config.toml
n_layer = 8
d_model = 512
n_head = 4
n_kv_head = 4
head_dim = 64
d_mlp = 2048
vocab_size = 8192
activation = "squared_relu"
norm = "rmsnorm"
norm_place = "pre"
norm_eps = 1e-06
positions = "rope"
rope_base = 10000.0
rope_fraction = 1.0
qk_norm = true
attn_scale = 0.183
bias = "none"
tie_embeddings = false
parallel_block = false
extras = ["capped logits"]
init = "trunc"
init_std_qkv = 0.0275
init_std_o = 0.0
init_std_up = 0.0275
init_std_down = 0.0
optimizer = "soap_variant"
lr = 0.00326
beta1 = 0.95
beta2 = 0.99
weight_decay = 0.17
lr_head = 0.00714
warmup_steps = 56
schedule = "wsd"
decay_fraction = 0.623
decay_shape = "linear"
final_lr_fraction = 0.05
batch_tokens = 131072
seq_len = 1024
doc_mask = true
train_tokens = 398600000
steps = 3042
dataset = "wikipedia_en"
Each number is 50 + 12 x the weight over its row's rms, rounded and kept within 0 to 99. Layers, rows and columns count from 0. The size before them is the row's rms in percent of the matrix's.

# up: layer 4 MLP up, 2048x512, rms 0.101, rows 1209-1255, columns 416-447
# down: layer 4 MLP down (transposed), 2048x512, rms 0.0912, rows 1209-1254, columns 416-447
up1209 093:54 41 66 67 40 53 37 58 66 48 74 39 64 37 37 60 53 58 38 50 63 59 67 63 73 84 46 52 57 49 54 38
down1209 096:40 67 36 27 44 46 71 76 54 49 42 40 60 66 24 37 52 46 53 39 68 53 37 41 71 53 66 42 62 31 55 38
up1210 101:47 40 43 59 82 53 41 47 45 46 44 53 53 43 66 52 50 60 53 30 52 52 70 71 42 43 46 40 41 51 65 69
down1210 104:59 57 47 52 58 41 53 45 50 55 72 64 45 38 65 67 38 40 62 48 59 48 36 67 54 60 35 42 45 46 59 72
up1211 104:64 40 48 55 42 56 46 39 38 57 26 60 65 69 39 53 47 56 52 37 33 34 35 57 46 54 33 48 49 34 51 42
down1211 107:36 47 56 65 52 70 46 53 68 63 40 40 37 76 76 39 46 49 53 55 53 34 34 33 56 61 31 49 59 30 49 62
up1212 103:65 17 29 77 35 39 50 58 66 55 55 27 53 45 56 60 43 59 40 41 47 51 62 40 57 51 62 58 49 52 68 60
down1212 103:57 58 59 43 48 37 52 59 47 23 48 56 45 48 54 48 27 46 38 65 51 43 57 37 54 76 53 55 29 50 59 52
up1213 102:40 63 43 42 51 33 55 47 57 52 45 50 31 57 37 42 48 91 64 36 54 55 51 50 64 62 35 39 36 56 56 52
down1213 103:48 67 52 49 60 54 41 41 44 31 32 47 54 63 56 33 52 39 60 59 71 76 46 72 57 64 49 30 40 32 61 46
up1214 099:49 47 44 44 64 60 42 25 43 65 69 52 46 56 40 53 32 52 42 65 37 52 58 42 49 42 55 59 35 37 53 58
down1214 100:57 51 22 49 64 52 56 73 40 48 63 62 50 41 67 37 28 34 70 31 39 36 44 58 40 66 47 46 60 34 46 49
up1215 098:30 25 39 51 45 54 49 53 61 58 62 50 74 53 65 53 58 43 40 66 58 30 36 35 57 53 56 64 41 46 52 52
down1215 094:48 48 47 52 72 75 61 50 34 64 27 65 68 25 57 50 49 56 64 59 50 75 51 38 37 48 52 47 59 59 41 49
up1216 088:44 39 39 38 54 51 50 42 53 69 43 45 41 53 60 36 32 36 55 39 53 65 55 36 45 57 57 61 29 62 48 79
down1216 087:41 45 42 54 37 68 52 55 51 53 47 36 40 65 55 58 46 65 26 53 60 83 60 73 43 68 55 47 66 59 41 56
up1217 100:34 61 36 47 67 26 64 63 45 35 40 58 52 29 67 72 36 44 46 38 46 35 40 43 56 58 62 64 51 45 57 42
down1217 095:57 45 38 50 43 38 67 74 43 46 50 51 52 67 50 49 50 44 58 55 57 41 67 32 35 76 59 55 45 66 65 51
up1218 101:53 53 56 44 52 44 44 34 52 49 43 31 45 40 29 49 54 24 55 67 68 27 40 47 48 53 48 37 28 49 64 40
down1218 106:68 57 34 54 64 45 48 64 65 53 40 70 44 64 51 52 52 20 54 45 66 57 68 54 52 33 50 46 66 46 57 62
up1219 099:47 37 40 67 53 29 44 49 64 41 47 67 49 48 41 56 52 41 60 49 51 40 71 41 51 45 50 43 77 41 54 25
down1219 097:49 48 63 41 47 68 42 56 63 53 59 43 53 53 55 57 67 66 48 55 79 37 57 51 38 31 54 69 76 35 69 56
up1220 095:42 41 25 42 52 54 49 27 38 76 37 51 46 48 28 56 41 37 75 49 75 55 60 53 28 57 28 48 72 35 40 45
down1220 098:59 48 24 44 51 51 68 73 53 58 55 46 60 49 56 55 59 05 60 63 57 63 61 45 47 60 49 42 72 55 36 33
up1221 051:50 48 35 59 51 53 58 45 43 53 41 41 75 68 52 48 60 64 61 50 29 29 38 22 66 61 30 51 46 41 72 43
down1221 037:44 48 44 70 51 39 56 46 78 40 44 67 54 50 71 50 37 50 77 69 45 78 52 52 48 74 57 48 42 30 40 64
up1222 100:48 42 59 46 30 58 57 67 38 52 33 53 68 58 48 47 43 42 45 65 61 50 43 48 39 47 86 61 66 46 58 69
down1222 103:38 39 70 44 39 48 53 54 58 50 37 42 67 30 56 45 47 49 58 55 51 38 24 66 37 42 50 71 46 66 70 53
up1223 107:49 42 70 27 51 50 47 47 49 35 55 50 59 69 62 32 51 40 19 69 20 33 45 68 61 60 48 47 49 56 59 47
down1223 103:55 48 51 43 50 36 44 39 53 67 41 36 65 50 58 33 54 33 63 57 56 47 36 41 36 37 63 63 49 45 42 66
up1224 102:54 43 61 43 64 46 54 36 75 43 42 46 34 20 56 48 35 47 47 53 40 69 50 59 43 42 43 46 56 58 50 48
down1224 099:43 47 44 62 28 60 74 70 56 47 56 59 41 42 51 54 34 45 46 77 53 52 41 49 44 38 52 50 52 47 23 27
up1225 102:58 38 52 56 36 70 45 36 29 37 59 65 41 52 57 56 29 59 51 47 60 25 50 67 33 61 39 32 55 55 46 40
down1225 100:54 45 52 64 51 46 41 54 40 44 55 52 68 46 40 52 52 59 57 56 63 34 61 38 46 27 31 44 53 29 39 60
up1226 101:50 55 49 66 49 47 48 29 57 41 48 38 46 65 53 52 32 32 56 57 62 39 51 41 38 54 55 32 26 55 43 44
down1226 101:38 29 58 26 46 52 39 54 45 55 54 55 63 51 49 36 61 27 51 51 37 66 37 60 46 48 32 27 49 27 46 70
up1227 116:34 21 65 80 45 64 70 39 52 30 55 49 40 79 56 60 25 39 49 49 51 85 23 46 41 31 40 72 23 46 47 46
down1227 107:34 49 59 52 47 52 62 59 75 30 49 62 36 46 39 65 43 40 43 39 61 56 40 70 60 34 42 40 45 46 46 54
up1228 095:47 48 39 50 53 61 37 44 45 72 59 56 51 54 39 57 49 19 70 55 57 56 65 69 56 63 62 68 49 51 54 30
down1228 099:58 51 33 56 44 55 30 36 63 39 61 56 29 50 57 59 56 48 64 51 50 39 62 59 52 57 60 85 53 42 46 60
up1229 093:41 27 66 42 56 67 63 56 25 63 56 60 51 41 36 53 52 57 43 59 62 22 65 52 23 60 51 50 43 19 32 49
down1229 100:50 38 37 49 56 69 32 47 66 56 53 61 22 40 58 48 49 62 53 47 51 31 62 61 52 54 33 55 40 31 42 39
up1230 113:47 43 58 61 54 55 47 62 37 31 22 57 52 51 46 33 52 22 57 57 53 55 69 46 60 55 58 75 51 75 45 38
down1230 108:58 40 52 54 45 31 54 68 61 48 43 43 38 49 25 64 56 60 45 20 46 56 27 49 48 47 50 43 53 38 43 72
up1231 103:43 54 39 51 59 32 41 41 56 52 67 36 47 77 68 54 64 71 36 55 42 47 41 37 39 50 40 53 33 37 42 46
down1231 099:55 64 49 47 80 42 47 51 63 49 72 48 46 56 65 53 61 43 37 35 59 60 44 33 57 67 27 56 47 63 37 43
up1232 103:67 46 60 71 68 46 49 60 40 64 56 45 80 56 49 67 48 56 56 45 40 45 35 38 34 67 65 53 45 65 64 56
down1232 104:80 69 48 55 43 40 67 48 27 62 44 60 39 57 34 67 59 48 42 54 54 39 66 58 57 47 48 49 62 39 52 46
up1233 112:56 52 41 75 62 44 53 34 47 32 26 54 36 54 52 53 47 57 44 57 50 62 56 41 66 53 44 45 48 58 53 53
down1233 099:43 43 46 58 24 48 40 57 47 45 57 60 48 49 54 50 49 53 51 48 70 58 48 53 34 63 49 48 59 25 57 50
up1234 092:47 60 56 47 45 64 33 30 57 38 77 64 51 38 39 67 61 42 58 52 62 43 33 46 23 52 52 70 51 43 65 52
down1234 098:61 64 78 56 53 56 26 58 54 48 62 59 58 53 60 67 32 50 60 45 43 54 48 50 54 50 53 53 49 41 41 32
up1235 081:52 40 48 59 43 53 29 41 41 34 63 44 50 71 47 44 44 33 40 47 67 66 48 53 53 48 53 68 63 55 60 29
down1235 089:60 50 56 57 40 41 41 36 38 58 49 64 50 60 46 48 35 45 66 50 42 33 50 46 33 64 52 50 58 64 55 37
up1236 091:59 57 53 59 32 59 52 36 39 40 46 46 57 48 42 55 61 59 61 61 66 65 61 47 32 46 33 66 62 56 24 62
down1236 099:71 50 40 35 34 54 29 53 34 58 46 43 54 52 68 54 59 48 62 36 47 68 68 52 38 36 51 60 64 51 49 49
up1237 114:50 51 62 37 50 39 50 13 50 37 41 61 37 68 39 73 40 52 24 48 58 24 44 48 52 55 42 55 65 52 51 70
down1237 107:48 43 34 35 61 31 57 51 35 48 31 47 44 50 48 57 44 65 60 54 71 38 64 20 70 52 35 48 47 32 49 60
up1238 100:54 54 77 81 55 63 53 63 60 49 53 47 55 52 51 53 48 50 58 32 65 53 41 44 59 45 53 49 58 28 58 57
down1238 102:43 66 65 73 49 75 71 67 63 55 56 59 46 49 32 72 72 52 57 52 55 30 29 58 66 40 52 51 44 50 60 54
up1239 110:69 48 57 72 47 54 49 31 53 68 34 55 48 48 50 52 53 62 63 22 44 72 71 46 55 57 54 46 34 43 67 36
down1239 111:51 50 50 74 27 50 60 57 67 52 50 57 38 40 48 37 62 20 60 25 62 47 53 34 52 51 43 52 52 73 60 59
up1240 098:52 50 60 71 54 59 50 33 57 41 31 68 46 56 63 47 47 61 55 63 47 54 34 30 43 60 50 45 51 54 68 56
down1240 096:47 42 43 62 51 72 54 46 42 43 50 41 54 52 60 55 36 71 53 56 52 47 61 38 51 53 36 55 51 49 50 44
up1241 099:44 64 30 48 56 57 55 45 65 39 35 48 34 44 35 68 55 63 19 59 29 64 54 42 53 59 67 55 41 38 46 47
down1241 102:51 46 49 54 55 68 39 25 32 50 55 55 60 41 51 68 43 54 40 42 38 56 73 51 50 61 45 64 55 46 46 40
up1242 102:60 42 51 63 48 54 55 50 27 45 48 24 52 38 38 63 43 46 57 29 38 44 57 44 45 40 73 46 47 29 33 57
down1242 098:58 55 37 45 47 46 66 49 19 62 40 46 55 43 61 47 24 41 36 54 58 65 31 34 55 52 65 55 39 51 57 68
up1243 085:38 55 46 46 55 50 42 58 48 35 59 52 42 50 42 37 48 44 54 47 36 43 59 32 62 41 27 49 42 56 56 45
down1243 095:51 35 45 51 55 48 78 57 58 35 56 63 52 41 24 44 28 55 59 67 50 40 59 57 35 37 48 42 37 45 56 31
up1244 110:64 27 69 60 68 43 39 60 54 42 64 57 57 46 54 53 62 57 51 34 48 48 54 50 41 43 69 55 60 59 24 63
down1244 107:44 42 53 33 37 35 30 48 54 66 62 39 27 37 48 64 65 40 55 46 45 56 46 60 38 44 66 73 62 69 41 84
up1245 107:55 34 75 47 40 49 52 42 51 41 60 50 52 73 43 54 54 49 67 35 38 22 44 67 37 54 42 48 64 11 50 41
down1245 106:40 40 61 59 46 11 61 28 59 36 35 62 56 65 41 50 46 53 33 65 86 61 44 48 41 67 46 32 58 41 47 24
up1246 101:40 74 42 45 55 51 49 40 36 38 53 28 68 78 30 70 52 63 48 57 59 38 46 49 56 47 55 61 53 52 21 64
down1246 101:55 41 23 63 48 48 26 56 57 54 68 36 50 50 67 65 48 69 41 44 63 46 36 55 63 48 58 23 44 49 47 24
up1247 106:38 51 46 44 50 64 52 45 50 45 48 56 58 36 69 53 54 48 26 54 55 51 60 37 53 71 52 33 59 53 68 56
down1247 102:52 56 54 46 58 54 68 50 62 26 62 43 60 33 57 52 70 39 46 68 48 44 44 39 58 49 34 60 51 69 63 44
up1248 099:37 31 51 63 46 55 49 41 51 62 38 72 62 60 42 64 40 41 46 50 53 61 81 66 50 52 57 40 56 57 50 37
down1248 101:50 58 32 57 67 42 38 56 49 40 62 49 54 49 33 48 55 49 42 55 56 41 59 54 44 73 51 57 37 62 57 48
up1249 106:62 55 31 55 36 55 19 62 43 46 48 69 58 49 45 62 64 57 40 37 45 63 49 42 44 55 34 64 64 45 38 54
down1249 103:57 36 30 56 47 57 33 58 49 67 54 72 37 22 72 68 59 48 42 56 60 34 49 59 52 47 27 57 57 28 61 43
up1250 106:20 31 43 51 41 40 41 33 46 57 59 37 62 43 42 58 57 52 58 47 56 22 41 52 20 63 33 48 44 50 29 45
down1250 103:44 59 21 53 49 46 45 44 38 48 63 45 51 71 73 52 53 47 28 65 66 46 43 45 39 67 30 50 39 70 53 49
up1251 094:51 22 47 40 37 46 63 26 58 63 47 54 40 61 45 60 49 53 56 43 68 34 37 60 34 77 61 62 49 48 57 47
down1251 099:43 37 43 43 37 48 70 79 33 49 52 24 53 55 43 47 63 47 41 69 46 46 49 55 51 29 36 60 36 63 47 57
up1252 086:69 48 45 39 52 46 64 62 26 53 41 61 42 43 36 68 62 40 37 48 61 52 29 45 65 50 45 70 66 48 70 50
down1252 090:38 56 44 31 49 70 50 54 48 73 44 49 54 47 47 48 46 51 41 38 36 54 47 32 47 86 66 46 49 50 45 39
up1253 096:56 47 57 55 60 56 34 49 67 46 56 28 54 58 67 64 64 47 49 61 49 78 54 52 55 27 50 54 31 33 66 35
down1253 101:45 50 69 35 45 53 42 64 51 45 42 42 52 36 56 53 54 59 60 51 46 81 47 37 34 50 72 64 45 60 62 43
up1254 099:50 68 68 53 52 42 54 45 46 40 64 68 36 54 50 45 59 62 63 66 60 51 61 52 64 56 46 58 51 55 61 35
down1254 096:42 60 65 41 60 52 59 70 36 66 66 34 46 60 61 54 67 50 47 48 76 65 66 58 64 61 60 63 39 53 56 34
up1255 103:61 62 54 64 46 40 63 54 58 68 44 73 44 50 53 57 53 60 61 59 62 50 30 81 46 45 30 50 70 30 44 41